config.toml
head_dim = 32
norm_place = "peri"
rope_fraction = 1.0
init_std_o = 0.00942
warmup_steps = 350
final_lr_fraction = 0.0
dataset = "wikipedia_en"
Each number is 200 + 40 x the weight over the matrix's rms, rounded and kept within 0 to 999. Layers, rows and columns count from 0.

# layer 7 attention output (transposed), 96x128, rms 0.111, rows 74-95, columns 0-127
168,232,187,192,228,275,239,165,145,188,210,116,148,238,148,236,148,188,185,223,204,237,109,178,179,231,210,168,271,241,156,178,224,178,160,176,218,193,255,264,215,204,90,203,121,140,198,195,221,248,220,193,148,177,175,201,175,182,207,154,200,204,237,221,133,150,215,271,186,195,151,186,168,129,248,166,144,249,263,200,192,167,118,144,183,157,199,228,172,212,216,273,201,144,117,173,146,195,185,175,181,251,254,198,173,177,230,161,241,251,166,131,151,130,119,185,245,262,196,175,227,202,170,252,216,206,220,167
218,178,186,199,184,253,150,269,189,240,117,96,247,142,162,131,143,131,170,103,196,235,193,288,196,258,172,202,242,169,208,254,93,216,232,196,189,181,109,206,175,217,270,190,250,207,139,162,205,100,237,153,167,253,243,193,213,194,216,249,175,180,165,230,182,252,135,164,231,204,274,193,284,152,222,341,237,204,261,258,263,156,148,200,163,139,233,178,181,195,300,184,124,206,164,152,262,156,209,191,213,160,228,237,124,289,125,170,207,137,181,250,129,133,211,172,180,251,183,162,135,237,282,202,150,200,149,167
135,245,204,173,147,122,176,300,237,107,212,154,242,189,144,202,234,141,256,152,214,257,190,240,241,236,150,205,269,187,217,185,275,288,248,252,189,242,163,218,204,275,200,251,172,208,234,204,233,234,239,230,247,209,240,166,257,198,185,180,199,124,146,206,235,213,198,216,200,201,204,215,205,198,125,171,227,280,143,199,266,170,325,211,181,117,221,172,151,192,253,211,229,164,224,223,165,218,168,160,205,162,184,191,227,187,209,207,212,186,199,224,265,222,174,187,255,194,198,177,233,157,196,204,213,185,122,194
213,140,158,227,176,223,202,222,231,178,198,165,168,209,167,181,94,157,145,262,171,182,251,202,185,254,167,206,239,225,144,202,238,254,250,207,185,176,184,160,169,198,211,276,195,121,148,151,276,225,199,209,236,204,158,182,258,157,215,286,262,206,241,175,132,188,184,89,61,250,256,189,240,178,251,201,350,209,186,138,240,150,161,257,184,159,247,123,212,236,247,202,214,176,225,149,208,166,188,253,252,158,207,215,111,241,129,148,247,170,125,188,150,169,208,264,258,198,227,125,189,164,238,283,172,201,167,161
192,231,181,258,191,188,219,198,224,228,181,178,197,189,195,177,185,229,218,223,173,196,211,162,165,248,151,194,226,243,229,240,198,133,172,197,227,207,232,202,200,166,188,222,255,235,260,115,155,195,204,291,123,182,138,252,161,231,155,233,187,140,137,214,237,158,225,235,238,219,235,226,211,173,206,263,202,185,230,215,235,185,133,208,199,145,221,230,149,131,174,178,189,272,142,241,192,177,243,187,248,245,244,219,219,228,171,178,206,194,174,200,293,201,291,199,261,147,170,236,230,193,158,232,249,200,158,246
210,213,228,209,193,153,245,167,245,171,167,180,178,244,167,181,209,147,210,172,185,153,270,185,145,145,234,148,210,196,274,104,129,207,250,294,254,176,232,189,165,113,243,167,226,218,274,225,230,226,178,190,230,201,200,204,206,214,177,167,201,227,174,163,222,217,169,190,229,228,161,214,246,143,249,172,220,194,168,144,237,208,238,255,187,182,244,194,163,141,209,163,158,202,194,270,161,189,238,170,221,192,203,288,266,159,227,216,198,220,200,209,244,204,184,281,231,220,312,178,149,181,119,134,244,169,177,140
237,166,121,215,184,298,217,135,189,206,236,172,153,158,194,221,232,152,195,254,167,149,263,237,221,278,240,180,162,212,269,201,191,206,182,161,244,209,109,188,165,207,229,180,73,300,184,205,203,237,221,183,169,225,188,196,231,160,208,255,185,245,236,189,226,163,111,252,179,190,216,173,149,178,261,276,201,198,173,121,242,135,197,184,221,201,212,162,127,258,191,227,165,151,204,144,228,112,238,161,131,165,268,209,245,132,197,80,220,264,231,214,154,270,151,106,147,237,219,164,226,183,173,182,198,181,181,177
237,222,180,178,218,215,204,252,234,203,158,152,222,188,112,236,169,292,207,183,226,244,242,228,245,233,233,208,209,205,204,178,174,208,183,189,210,213,137,249,229,236,222,189,203,217,204,223,156,144,180,206,151,224,205,209,217,181,202,175,189,201,164,237,175,195,213,144,226,193,230,211,224,228,174,187,198,233,205,183,243,176,186,137,169,261,162,213,144,213,116,201,199,193,198,109,225,146,141,255,114,168,268,211,212,238,248,217,130,214,181,191,258,168,121,222,159,242,236,192,161,191,152,232,228,210,203,264
238,251,209,288,211,224,135,122,143,133,226,166,224,216,180,211,162,201,257,236,195,142,189,275,171,169,184,126,184,213,231,151,268,226,225,223,235,167,208,149,214,119,276,181,198,175,178,167,168,193,157,164,231,241,198,218,254,172,194,158,227,208,129,188,166,201,226,147,180,173,128,155,271,138,139,184,231,176,254,174,211,156,186,220,143,218,155,187,194,109,178,172,206,190,184,213,242,198,247,164,252,170,207,166,295,259,179,217,157,288,201,154,139,165,190,296,233,246,197,230,141,214,174,147,159,188,229,210
202,244,244,254,169,223,228,190,215,207,163,101,223,165,182,110,199,206,304,142,197,114,233,216,128,194,187,221,288,282,137,172,183,111,199,145,159,190,172,295,249,249,244,115,269,158,189,224,197,141,184,210,138,247,130,172,276,239,265,96,176,198,124,173,227,194,183,105,274,199,151,188,165,148,174,232,202,266,212,170,218,211,205,197,174,171,204,176,141,141,193,197,225,179,274,148,286,160,207,185,226,176,188,295,240,190,110,143,245,182,204,179,237,164,154,142,213,184,199,171,166,168,218,182,204,196,185,167
241,210,186,129,222,181,244,199,228,200,155,355,201,200,185,206,199,275,199,218,197,212,224,224,211,180,179,152,182,185,248,148,195,185,157,151,235,145,173,169,221,157,199,209,215,220,199,230,243,167,235,191,330,191,218,268,221,181,163,217,184,248,227,176,192,163,223,171,262,233,218,203,182,190,164,187,174,188,220,248,275,180,172,199,219,173,246,213,238,146,189,174,209,222,146,209,165,276,157,216,233,213,148,204,219,183,214,231,153,222,179,204,169,223,238,196,235,189,180,214,139,181,134,174,260,280,253,192
161,124,239,183,228,138,179,161,231,225,188,176,114,139,239,143,243,168,163,215,198,147,143,172,192,139,251,230,232,209,234,227,182,124,210,178,158,202,192,175,271,276,213,160,147,201,175,244,76,224,264,194,138,188,173,222,207,246,154,145,188,288,179,179,189,199,155,190,236,255,181,271,163,179,259,200,243,186,154,220,132,280,123,240,278,180,226,124,243,206,177,233,133,182,250,181,185,224,192,217,255,200,219,208,234,189,151,256,263,175,184,180,209,160,212,169,134,173,220,205,208,216,187,249,156,171,204,241
183,224,248,168,165,150,195,183,227,192,196,289,208,194,179,145,216,320,137,160,139,206,215,244,262,197,185,214,202,201,160,237,260,209,180,136,240,268,227,276,114,170,159,162,159,185,257,159,287,50,197,216,148,303,166,180,233,218,215,237,205,154,159,192,252,236,195,188,272,173,146,158,237,241,187,223,171,254,164,165,213,198,221,171,187,265,166,251,183,171,235,200,156,183,174,244,220,170,143,201,158,171,166,222,182,148,239,159,174,167,106,257,107,197,204,202,197,236,186,240,232,108,206,236,143,164,253,177
135,206,212,143,186,163,224,189,206,184,191,205,161,258,276,217,200,117,212,172,248,264,143,192,191,140,160,189,158,192,198,105,212,233,163,264,164,162,270,194,149,175,91,218,223,188,238,151,204,240,208,172,213,177,215,120,182,226,177,122,198,114,218,187,199,193,218,295,168,179,191,200,216,177,217,138,170,134,217,254,240,230,149,220,129,188,188,158,185,225,146,261,248,185,109,195,162,228,200,199,162,234,175,204,184,259,249,124,237,224,166,148,170,211,177,191,267,202,173,215,261,199,183,231,216,165,283,220
180,231,206,188,243,190,226,215,211,213,126,180,190,235,183,172,244,148,178,156,247,288,123,188,243,216,178,286,197,141,262,162,188,198,209,165,209,191,147,223,158,221,190,257,118,205,215,206,307,226,226,235,171,209,222,230,180,265,244,226,222,178,199,196,245,238,278,134,288,188,231,254,221,139,253,173,179,341,247,225,158,258,189,263,197,255,192,296,197,172,226,185,279,212,200,213,149,206,234,194,218,184,164,163,212,195,281,266,214,183,169,249,238,125,177,247,167,201,253,254,235,241,185,174,207,232,262,152
223,192,254,192,205,235,179,243,203,196,312,142,109,219,213,218,262,222,211,281,235,208,164,245,136,232,171,256,189,212,206,228,312,240,245,252,233,276,191,156,252,174,165,180,184,152,147,227,86,177,229,153,164,200,252,192,293,159,280,151,254,196,173,194,212,227,205,223,189,214,212,232,187,184,161,247,233,246,203,215,207,220,176,287,112,243,114,152,150,217,212,147,306,218,215,181,293,183,228,256,165,164,228,193,247,245,180,198,165,205,254,185,152,190,105,118,91,176,199,273,176,225,183,221,198,240,258,296
239,157,172,157,110,243,234,184,209,219,254,234,237,155,160,159,239,175,240,260,264,177,231,173,207,247,180,203,189,187,253,158,203,190,243,167,114,197,178,222,235,228,287,217,222,168,162,192,294,158,281,30,239,217,249,202,184,194,188,225,207,184,216,270,145,238,214,203,198,222,210,217,157,220,126,148,217,188,200,226,242,127,187,130,224,240,223,203,176,231,197,190,235,242,176,187,179,183,162,187,314,239,252,95,223,149,137,225,165,187,219,215,134,256,269,139,205,104,163,242,219,163,176,179,159,194,221,198
148,146,234,140,145,134,241,219,98,188,187,294,235,223,200,189,200,178,180,219,160,188,229,146,223,192,213,171,213,216,207,201,238,164,202,154,143,222,186,213,205,122,177,201,131,242,209,192,265,157,196,258,275,202,169,173,280,215,178,215,195,224,207,187,329,249,241,231,207,145,210,186,199,194,173,176,132,206,218,220,215,236,219,154,217,192,174,227,251,185,248,189,228,182,217,198,159,271,206,181,164,201,117,203,226,178,237,249,274,136,187,254,206,178,228,120,208,196,161,205,151,252,278,138,215,159,210,152
191,244,188,147,254,223,223,245,171,256,183,318,202,210,246,276,216,222,231,245,227,193,124,194,155,186,187,205,185,192,278,233,252,215,179,170,101,217,145,228,248,210,257,232,177,293,205,211,197,303,172,241,272,138,186,217,274,193,169,240,154,175,230,266,222,276,210,223,213,165,270,159,230,166,189,179,231,163,168,195,219,161,151,169,185,242,248,201,253,154,262,224,163,175,273,241,218,278,165,152,232,190,148,171,240,206,224,183,214,152,284,174,172,214,246,203,191,167,183,198,244,143,200,195,197,236,173,226
173,236,218,298,178,193,173,206,188,222,169,53,217,207,205,200,175,196,216,148,166,176,201,198,214,191,268,212,238,219,119,203,153,185,188,238,194,213,171,264,220,228,263,200,245,180,182,221,205,205,228,168,89,208,198,198,146,237,197,186,253,163,152,188,179,187,171,157,212,205,149,218,184,219,208,206,225,273,127,178,140,232,221,250,200,244,171,203,233,248,181,164,198,182,241,166,209,106,166,207,151,167,241,206,232,167,173,127,180,183,222,228,204,171,160,241,194,181,257,191,240,180,213,226,154,156,149,171
226,199,167,220,203,139,166,227,237,219,130,100,243,153,205,136,234,235,216,175,233,114,244,167,263,147,225,183,185,196,196,207,251,189,141,143,206,196,169,219,298,212,172,184,187,101,204,211,248,177,192,174,121,253,143,197,222,248,156,201,182,269,156,216,228,136,179,228,259,216,192,158,203,225,135,138,160,258,221,177,145,165,223,208,221,248,184,231,196,137,151,214,239,202,241,186,218,102,174,200,189,164,195,212,249,195,176,202,231,218,190,168,245,149,181,168,173,218,190,186,205,184,193,189,194,263,185,126
261,217,180,232,204,203,245,232,219,216,212,223,205,261,180,210,253,171,184,210,163,199,207,247,211,246,224,179,205,189,245,169,304,118,199,119,150,141,251,162,167,162,139,173,171,219,200,190,208,216,222,177,253,256,276,230,202,261,210,234,168,155,223,132,266,216,235,161,185,124,225,198,224,171,154,221,227,237,252,260,172,209,243,161,307,203,174,253,174,222,277,225,250,218,240,248,237,271,218,113,136,201,118,209,221,185,205,242,279,137,226,236,207,170,127,232,263,198,182,237,199,259,204,153,175,224,222,171
# layer 7 attention value, 96x128, rms 0.117, rows 75-95, columns 0-127
183,252,169,173,211,209,145,260,152,218,144,168,233,143,154,113,192,67,123,179,191,170,223,259,202,275,131,180,180,149,184,291,29,220,264,181,257,203,91,195,163,203,281,219,257,194,197,145,195,171,230,125,183,214,254,219,207,183,151,199,179,175,147,298,197,224,223,95,235,174,228,186,251,103,223,277,249,176,238,262,210,196,143,240,224,174,208,231,134,222,221,171,161,254,182,196,288,195,208,174,221,149,181,210,123,274,123,183,177,163,196,217,142,151,224,159,187,223,187,71,107,222,249,198,119,278,195,176
193,212,190,177,187,139,157,213,197,167,207,187,222,197,114,164,181,110,210,187,131,257,139,254,224,206,149,211,254,176,214,194,272,196,229,181,225,254,100,205,149,213,204,216,204,166,216,215,212,211,234,179,203,195,266,205,217,272,168,174,275,118,228,237,222,204,219,230,193,203,170,178,232,230,192,223,197,266,176,216,242,156,319,203,183,85,218,173,122,157,250,197,190,130,247,181,163,219,113,185,251,112,195,223,238,140,206,205,235,209,191,186,234,244,175,226,251,207,153,162,212,185,196,218,203,239,151,167
173,165,152,204,172,186,168,185,217,169,248,213,160,155,116,210,157,134,90,246,172,177,209,188,186,230,169,163,205,191,196,214,194,261,203,247,272,206,178,175,147,171,259,279,207,150,156,170,271,246,178,179,224,224,192,171,192,155,227,278,256,221,216,223,153,191,188,57,80,204,233,174,218,140,190,227,310,206,191,158,196,188,147,184,201,126,246,159,236,239,171,170,173,151,190,138,240,186,138,191,306,181,207,208,86,265,180,176,224,222,106,209,147,197,169,246,220,216,224,168,188,269,215,233,150,214,170,175
154,221,225,174,183,155,272,198,217,213,202,201,198,140,187,228,167,200,203,163,199,164,214,165,204,206,186,186,258,247,236,226,134,167,214,225,214,191,225,233,215,140,161,257,258,216,280,138,138,174,215,286,177,138,199,251,193,238,197,208,186,131,197,229,237,170,163,257,197,215,235,188,210,136,221,207,216,235,234,198,172,153,207,195,177,189,200,177,166,111,112,202,178,304,134,243,275,206,191,194,231,216,228,261,199,229,222,220,238,244,198,220,214,208,215,210,273,167,183,255,199,163,233,222,272,234,197,186
208,212,143,222,171,197,233,139,265,202,199,187,223,226,191,180,179,204,171,159,190,213,250,257,173,197,239,152,144,260,299,42,127,193,143,329,232,164,209,202,117,174,200,183,212,182,257,216,235,230,170,206,202,191,172,224,211,195,169,133,194,216,219,190,255,143,207,186,216,198,182,233,263,147,227,238,185,229,167,153,271,217,227,208,220,171,226,195,152,140,209,171,184,251,219,251,112,190,232,157,189,151,174,263,204,143,184,224,231,218,205,173,243,211,180,273,185,198,241,299,187,199,173,133,225,147,143,216
236,189,111,249,164,284,214,155,204,212,271,196,154,148,191,155,237,138,229,224,205,152,236,255,250,296,259,171,154,226,224,223,188,247,227,182,196,205,143,176,169,188,203,164,75,259,220,167,187,232,217,226,204,248,188,196,197,165,182,252,210,197,198,198,227,119,137,222,233,188,199,206,134,196,183,270,193,209,172,169,243,116,203,226,191,250,203,194,159,292,205,244,171,158,214,128,276,174,235,156,169,172,226,219,209,107,203,110,259,202,234,200,149,221,158,121,172,185,226,153,208,181,170,214,192,125,150,219
237,178,181,174,218,238,177,255,196,218,125,188,209,163,124,235,186,266,233,198,142,252,229,205,236,198,195,199,191,194,193,179,169,143,244,103,241,198,150,212,225,209,229,188,215,226,225,216,127,145,175,201,186,227,217,174,227,202,191,151,186,214,247,249,137,189,222,207,233,218,225,143,185,224,173,188,241,236,183,197,233,188,177,181,206,282,210,184,117,225,176,183,177,160,183,184,199,188,151,293,137,211,223,166,274,245,229,177,199,218,127,154,204,163,193,191,139,246,241,187,162,187,146,222,232,196,228,169
233,234,192,267,230,215,174,172,176,161,162,174,220,216,209,207,197,206,237,223,198,146,268,291,201,177,173,108,171,217,263,120,284,206,228,278,269,187,195,183,211,170,229,182,187,138,123,168,214,160,154,179,205,184,219,241,202,138,191,120,174,210,85,160,181,237,209,140,165,121,131,207,266,111,165,192,272,192,213,210,216,162,186,209,162,228,121,205,212,100,147,211,205,211,138,216,200,202,245,175,187,169,201,203,324,209,204,240,129,273,168,167,151,185,181,227,209,221,230,285,192,228,202,128,132,169,198,184
200,189,207,231,172,180,267,230,243,194,195,179,249,195,223,183,214,169,270,182,231,157,232,206,200,231,144,182,254,244,154,202,124,142,223,173,249,192,178,284,267,190,207,191,328,162,174,222,183,117,228,214,194,254,67,174,251,210,205,95,124,162,188,176,241,208,182,91,257,235,184,166,202,114,124,168,184,350,231,156,198,184,198,219,204,155,171,192,208,107,164,165,197,151,239,179,234,183,158,184,210,158,239,244,230,163,108,141,279,224,238,189,229,166,174,165,183,216,139,212,139,222,233,157,162,171,226,140
214,225,225,159,216,201,196,176,182,184,157,231,166,183,130,225,203,319,222,173,214,212,251,205,206,151,141,139,179,190,206,153,221,190,146,161,206,117,170,205,227,202,251,191,232,228,228,233,243,182,239,211,202,188,206,149,202,162,231,200,169,224,205,155,243,149,177,192,281,247,230,257,163,162,127,240,186,216,185,240,271,209,128,217,254,182,222,246,218,129,185,170,197,233,157,181,207,220,194,195,211,221,184,195,212,202,218,220,180,194,179,213,213,152,222,246,215,197,246,225,124,167,103,209,224,261,210,187
191,135,201,213,196,174,209,208,266,181,220,212,170,190,246,181,245,189,178,177,245,139,160,173,179,219,222,212,288,203,242,285,168,160,206,177,107,201,212,230,266,265,177,204,171,233,185,306,114,229,227,201,192,198,143,197,218,147,205,150,162,306,140,185,191,202,209,216,221,287,230,239,203,147,205,210,168,177,203,255,168,202,162,207,223,185,217,186,268,239,183,267,206,210,279,224,196,184,229,198,321,186,186,223,247,198,160,258,214,170,217,215,206,151,274,168,90,174,242,204,238,209,175,236,234,144,204,297
136,198,184,179,182,200,150,255,261,250,144,185,236,271,186,197,212,340,144,143,214,210,258,213,260,183,141,220,182,154,173,212,242,247,187,93,223,204,244,242,84,179,183,217,205,181,278,197,255,132,207,212,206,248,199,106,206,196,218,244,186,151,144,214,255,181,206,145,298,151,167,171,264,254,153,234,136,274,153,170,197,228,234,182,199,247,110,199,250,222,249,153,216,176,157,202,249,178,178,226,203,130,246,171,201,153,176,147,217,197,89,218,159,105,205,182,124,210,175,213,238,210,156,258,155,214,207,167
138,252,168,181,205,147,208,172,187,131,176,180,206,232,263,209,187,130,165,209,238,247,152,190,188,139,181,185,181,209,171,110,248,260,189,263,133,183,239,162,153,238,79,200,240,197,205,156,203,249,209,196,213,228,235,182,173,228,169,151,235,106,272,193,169,221,196,298,167,238,186,194,183,141,208,135,175,128,143,204,219,257,184,221,138,199,166,133,185,216,152,191,211,185,157,206,189,228,209,151,162,252,140,216,200,277,212,140,226,212,140,160,226,230,136,234,260,164,185,211,266,212,156,165,184,167,238,248
179,226,213,145,224,176,175,229,170,217,131,196,191,230,172,148,257,132,168,195,234,262,134,217,214,178,185,287,218,150,256,122,223,219,140,140,240,163,125,209,155,289,141,208,111,215,212,168,298,247,222,257,204,240,198,216,217,266,249,215,240,204,168,251,231,218,219,136,253,205,252,208,216,136,262,252,176,308,254,215,165,276,175,197,193,222,238,222,187,193,197,197,234,180,208,270,182,200,248,205,201,111,137,179,218,169,325,234,226,178,186,203,253,155,212,223,162,170,258,262,230,202,183,182,243,284,235,155
265,165,223,218,203,205,200,232,180,182,245,210,177,238,286,229,245,213,169,264,196,201,140,201,218,249,194,249,216,247,200,209,311,187,221,208,275,252,225,205,248,183,151,194,176,199,109,205,71,153,218,111,196,197,238,171,174,199,216,158,200,187,169,192,209,209,244,212,182,234,226,167,155,192,203,197,253,222,265,258,203,181,135,224,149,196,122,171,104,217,275,266,277,150,218,196,243,198,180,253,146,123,234,195,275,304,217,174,180,222,183,119,99,176,138,97,111,184,172,215,181,225,127,188,163,209,225,194
209,213,194,158,195,227,250,132,200,218,249,211,223,128,169,233,229,178,281,236,208,185,203,194,209,207,197,190,190,218,223,161,221,205,197,126,145,204,159,183,197,188,310,215,177,199,150,185,286,161,334,72,198,205,221,228,192,221,238,264,151,185,192,292,153,282,118,242,221,174,219,196,125,216,123,211,269,254,203,192,204,213,221,207,202,217,234,190,160,152,212,206,215,230,178,182,179,214,131,206,327,159,119,135,165,208,148,247,129,203,228,227,148,222,217,166,208,124,193,189,172,156,171,169,161,211,206,225
153,242,206,182,183,144,205,201,168,203,206,191,218,274,200,186,173,222,183,207,177,188,238,85,203,210,200,208,206,153,160,178,258,164,158,180,146,207,153,220,192,169,178,190,83,260,204,201,278,139,191,248,213,166,187,176,230,243,160,228,171,221,220,186,322,237,226,174,241,152,173,226,207,172,160,208,110,220,245,196,210,222,231,185,244,210,159,200,227,219,240,196,251,178,210,136,173,221,197,116,174,160,181,207,186,181,193,249,291,127,194,269,270,124,183,179,248,239,153,178,174,216,232,205,214,194,206,214
214,208,158,178,222,222,225,219,160,291,189,187,179,185,255,235,190,221,328,208,218,197,145,165,109,183,173,203,191,181,218,205,234,136,175,165,85,204,116,237,247,236,230,233,185,259,153,190,180,255,135,181,224,157,213,204,192,219,253,217,155,177,232,222,217,218,267,193,183,145,239,197,227,161,225,234,179,214,157,213,241,183,201,149,203,210,239,198,254,139,264,227,182,173,267,191,303,222,180,130,246,250,235,160,233,120,255,180,250,179,269,147,186,212,164,258,195,172,160,125,256,218,197,232,200,299,178,169
180,176,234,215,188,205,204,272,212,234,170,179,247,212,249,206,211,156,199,186,147,212,161,252,192,213,294,211,220,230,188,224,113,200,168,250,222,199,176,173,185,181,231,231,259,220,178,222,217,212,226,121,181,214,161,289,212,210,175,170,239,173,166,188,171,165,160,190,192,219,179,152,234,278,180,161,225,216,204,161,159,230,197,156,195,213,220,195,299,258,167,152,196,158,227,168,162,161,160,256,191,162,189,210,276,122,156,164,167,212,235,184,176,208,205,178,160,208,191,226,258,186,244,215,225,146,221,187
188,152,181,247,209,175,123,258,241,228,143,182,228,86,190,164,225,269,247,194,241,166,211,155,224,169,202,125,226,189,192,207,253,210,141,159,188,201,179,246,268,209,177,179,166,149,201,210,298,165,177,206,217,162,143,161,231,223,147,226,170,253,201,182,216,155,159,242,311,231,160,186,158,190,123,97,151,308,182,179,158,181,175,215,257,244,198,249,181,166,118,219,210,180,248,221,231,183,190,227,188,197,189,198,268,162,130,221,224,214,195,169,263,135,202,199,209,235,128,284,208,175,168,163,180,237,213,168
247,201,210,225,242,177,205,273,159,216,247,182,169,222,141,222,253,208,214,239,195,186,192,242,233,210,214,191,245,136,252,166,292,144,203,153,207,186,242,208,135,199,142,196,160,200,171,208,208,182,228,158,209,256,257,266,222,250,217,250,208,218,220,134,336,268,163,139,158,180,179,236,237,184,117,293,178,223,237,219,186,164,195,192,241,197,193,213,148,225,205,171,223,254,231,219,258,239,240,138,104,217,187,214,170,178,230,204,213,123,253,293,242,182,137,248,250,155,226,243,205,212,241,191,202,207,213,178
# layer 7 MLP gate, 320x128, rms 0.0861, rows 0-3, columns 0-127
199,222,223,230,176,198,208,263,190,241,232,259,243,171,168,187,181,154,313,177,220,233,210,189,218,177,225,232,192,249,214,133,260,156,172,225,182,253,236,232,219,180,232,120,163,258,252,172,247,155,167,274,254,269,239,158,132,165,236,142,156,220,192,207,141,193,203,177,195,188,173,237,217,161,177,250,194,222,208,228,142,174,193,187,179,219,220,181,249,211,231,147,221,174,154,179,201,249,174,237,251,197,190,223,268,202,152,144,120,195,220,207,183,211,210,175,214,262,190,207,174,134,185,239,145,254,162,184
151,198,194,196,154,231,171,262,219,229,248,236,286,195,203,204,178,256,189,221,205,148,196,183,212,254,268,131,243,217,238,195,192,280,151,232,159,243,236,136,174,189,175,230,170,278,206,171,174,178,165,185,204,164,206,288,113,239,223,175,226,177,226,225,261,177,112,165,225,186,219,194,195,263,143,127,223,205,169,178,172,171,242,235,158,204,231,222,184,188,243,145,161,227,209,263,163,214,237,171,287,252,219,180,196,193,162,222,242,185,209,207,281,235,199,130,252,223,193,198,291,278,196,212,239,190,248,143
190,232,247,189,240,221,233,239,231,195,170,260,254,150,176,242,215,194,145,247,212,159,188,196,220,280,246,238,216,241,245,119,165,176,235,288,219,215,190,218,182,129,176,171,240,191,148,225,114,233,190,196,231,235,218,217,117,267,190,143,253,217,157,198,293,277,210,205,167,240,233,127,178,207,155,142,157,162,251,148,149,212,247,201,159,166,174,168,301,239,207,202,211,189,230,151,156,180,185,271,225,201,144,220,261,148,191,145,222,123,184,136,259,142,177,255,164,253,244,301,210,203,187,200,212,120,158,160
240,213,133,259,217,230,152,188,173,135,237,279,261,261,151,209,135,167,136,167,168,254,187,164,254,237,200,189,171,165,213,131,244,212,216,161,284,242,192,255,206,242,202,198,132,237,203,166,198,242,225,170,225,154,193,211,130,199,187,172,259,186,248,208,178,226,191,204,182,169,160,181,153,99,225,205,168,202,140,131,124,203,211,157,225,111,216,197,223,224,194,235,191,228,173,208,201,196,236,168,182,185,239,205,224,197,127,210,233,162,188,159,234,156,173,134,209,126,215,189,228,296,166,179,156,278,185,185
# layer 7 MLP up, 320x128, rms 0.0877, rows 0-3, columns 0-127
197,250,165,208,181,204,147,237,316,230,158,171,170,198,239,225,122,183,177,210,200,175,341,168,215,290,191,276,134,181,215,177,166,182,175,224,156,132,178,244,219,178,171,169,200,116,168,208,221,152,145,182,180,176,167,192,194,192,151,214,183,149,174,227,247,146,264,192,208,198,260,250,144,158,295,260,205,222,156,245,245,135,202,187,250,290,185,273,165,219,168,203,242,283,222,208,176,233,203,126,243,166,185,147,198,183,199,210,166,218,186,155,225,147,169,201,190,233,157,141,208,195,261,239,130,160,180,198
225,185,107,224,196,204,236,182,191,241,135,180,204,216,186,168,190,189,282,262,267,198,246,163,191,180,217,251,191,190,297,233,199,194,234,249,181,237,185,175,236,188,182,236,116,276,95,182,229,224,189,183,210,242,243,175,146,218,171,163,216,154,203,165,225,186,202,175,240,239,237,133,197,190,225,233,199,164,268,229,206,189,191,223,247,268,244,220,194,173,214,241,238,251,147,195,203,165,291,267,234,141,209,206,164,224,185,202,198,235,218,127,222,151,221,221,207,126,259,151,199,223,180,163,164,285,204,181
222,183,176,192,273,259,159,196,166,214,209,199,254,212,204,223,251,222,294,268,281,250,281,262,224,171,234,160,144,149,173,246,248,174,171,183,216,128,189,123,163,170,221,205,204,240,142,186,186,184,263,185,186,219,171,138,212,235,184,206,121,121,264,248,143,170,266,183,248,281,200,215,214,248,204,190,168,156,135,172,208,176,165,205,206,248,175,166,167,188,182,220,202,235,177,119,180,240,283,202,194,156,163,223,121,314,152,189,203,281,183,220,217,239,145,243,249,144,160,201,194,188,159,224,181,234,194,214
189,156,220,224,232,120,212,201,261,243,182,161,235,136,149,246,151,150,190,233,203,241,194,165,149,197,221,188,261,254,217,182,210,153,212,190,183,207,230,157,171,109,252,208,143,257,191,202,249,235,239,182,233,199,239,190,255,268,200,187,199,177,197,170,177,178,124,153,194,264,240,192,170,168,189,204,221,231,216,184,231,219,197,157,196,249,218,119,205,212,257,154,168,245,237,207,210,233,223,216,193,226,167,244,139,243,135,170,167,134,211,177,181,157,84,208,292,137,206,213,191,208,194,188,218,149,227,211
# layer 7 MLP down (transposed), 320x128, rms 0.115, rows 0-3, columns 0-127
229,223,208,169,205,221,171,174,176,229,201,196,182,176,238,225,220,236,203,155,221,232,187,131,223,286,231,154,237,180,220,239,278,200,209,178,222,211,229,155,198,211,142,208,230,250,195,198,172,201,166,202,161,194,240,213,160,282,173,235,230,229,214,215,242,223,183,236,103,229,97,146,145,102,213,217,188,186,259,178,208,198,186,202,120,237,231,160,155,214,162,208,191,217,286,144,246,46,155,174,129,257,153,226,189,192,88,158,169,244,227,183,210,176,240,207,263,249,218,270,170,221,145,189,153,168,229,227
223,216,224,276,168,221,168,251,197,188,237,199,187,144,197,136,195,122,233,154,187,173,216,202,204,207,223,153,241,171,199,154,225,195,167,208,190,201,224,202,157,184,142,209,180,272,197,197,261,194,144,259,180,122,152,221,217,191,236,226,255,191,201,201,151,195,208,163,200,242,194,258,209,178,184,203,196,198,196,187,145,216,214,157,240,195,228,291,175,259,176,202,197,201,194,286,199,263,150,196,272,252,264,162,126,211,248,172,246,263,212,203,208,135,198,136,186,219,192,249,246,230,187,103,230,143,252,241
211,260,236,246,258,178,166,215,173,222,236,193,237,178,183,225,130,216,158,201,186,230,228,264,247,151,220,207,185,260,180,189,222,171,171,169,94,235,145,264,209,225,218,161,121,146,251,196,217,172,152,178,250,157,207,157,194,240,192,204,206,219,255,198,198,171,238,139,214,211,178,177,211,203,235,234,226,168,204,199,309,331,205,254,189,209,187,194,156,181,219,177,273,173,201,222,166,304,211,356,201,177,252,89,236,175,219,173,237,172,199,160,169,120,154,245,243,227,148,202,227,205,207,207,184,200,198,202
177,190,204,197,246,146,173,213,176,181,249,123,200,179,161,280,124,243,255,157,141,106,183,222,169,193,245,256,198,268,229,197,207,244,210,231,150,182,204,208,216,233,159,212,136,149,289,185,259,156,225,191,224,213,170,263,141,154,261,187,143,189,247,212,190,208,229,165,233,181,194,178,70,302,207,190,179,227,250,236,175,190,262,225,189,125,258,188,228,223,204,158,182,188,194,164,260,141,191,209,177,215,260,248,201,193,145,138,238,163,183,166,159,146,224,168,228,238,127,167,175,239,193,219,204,202,147,195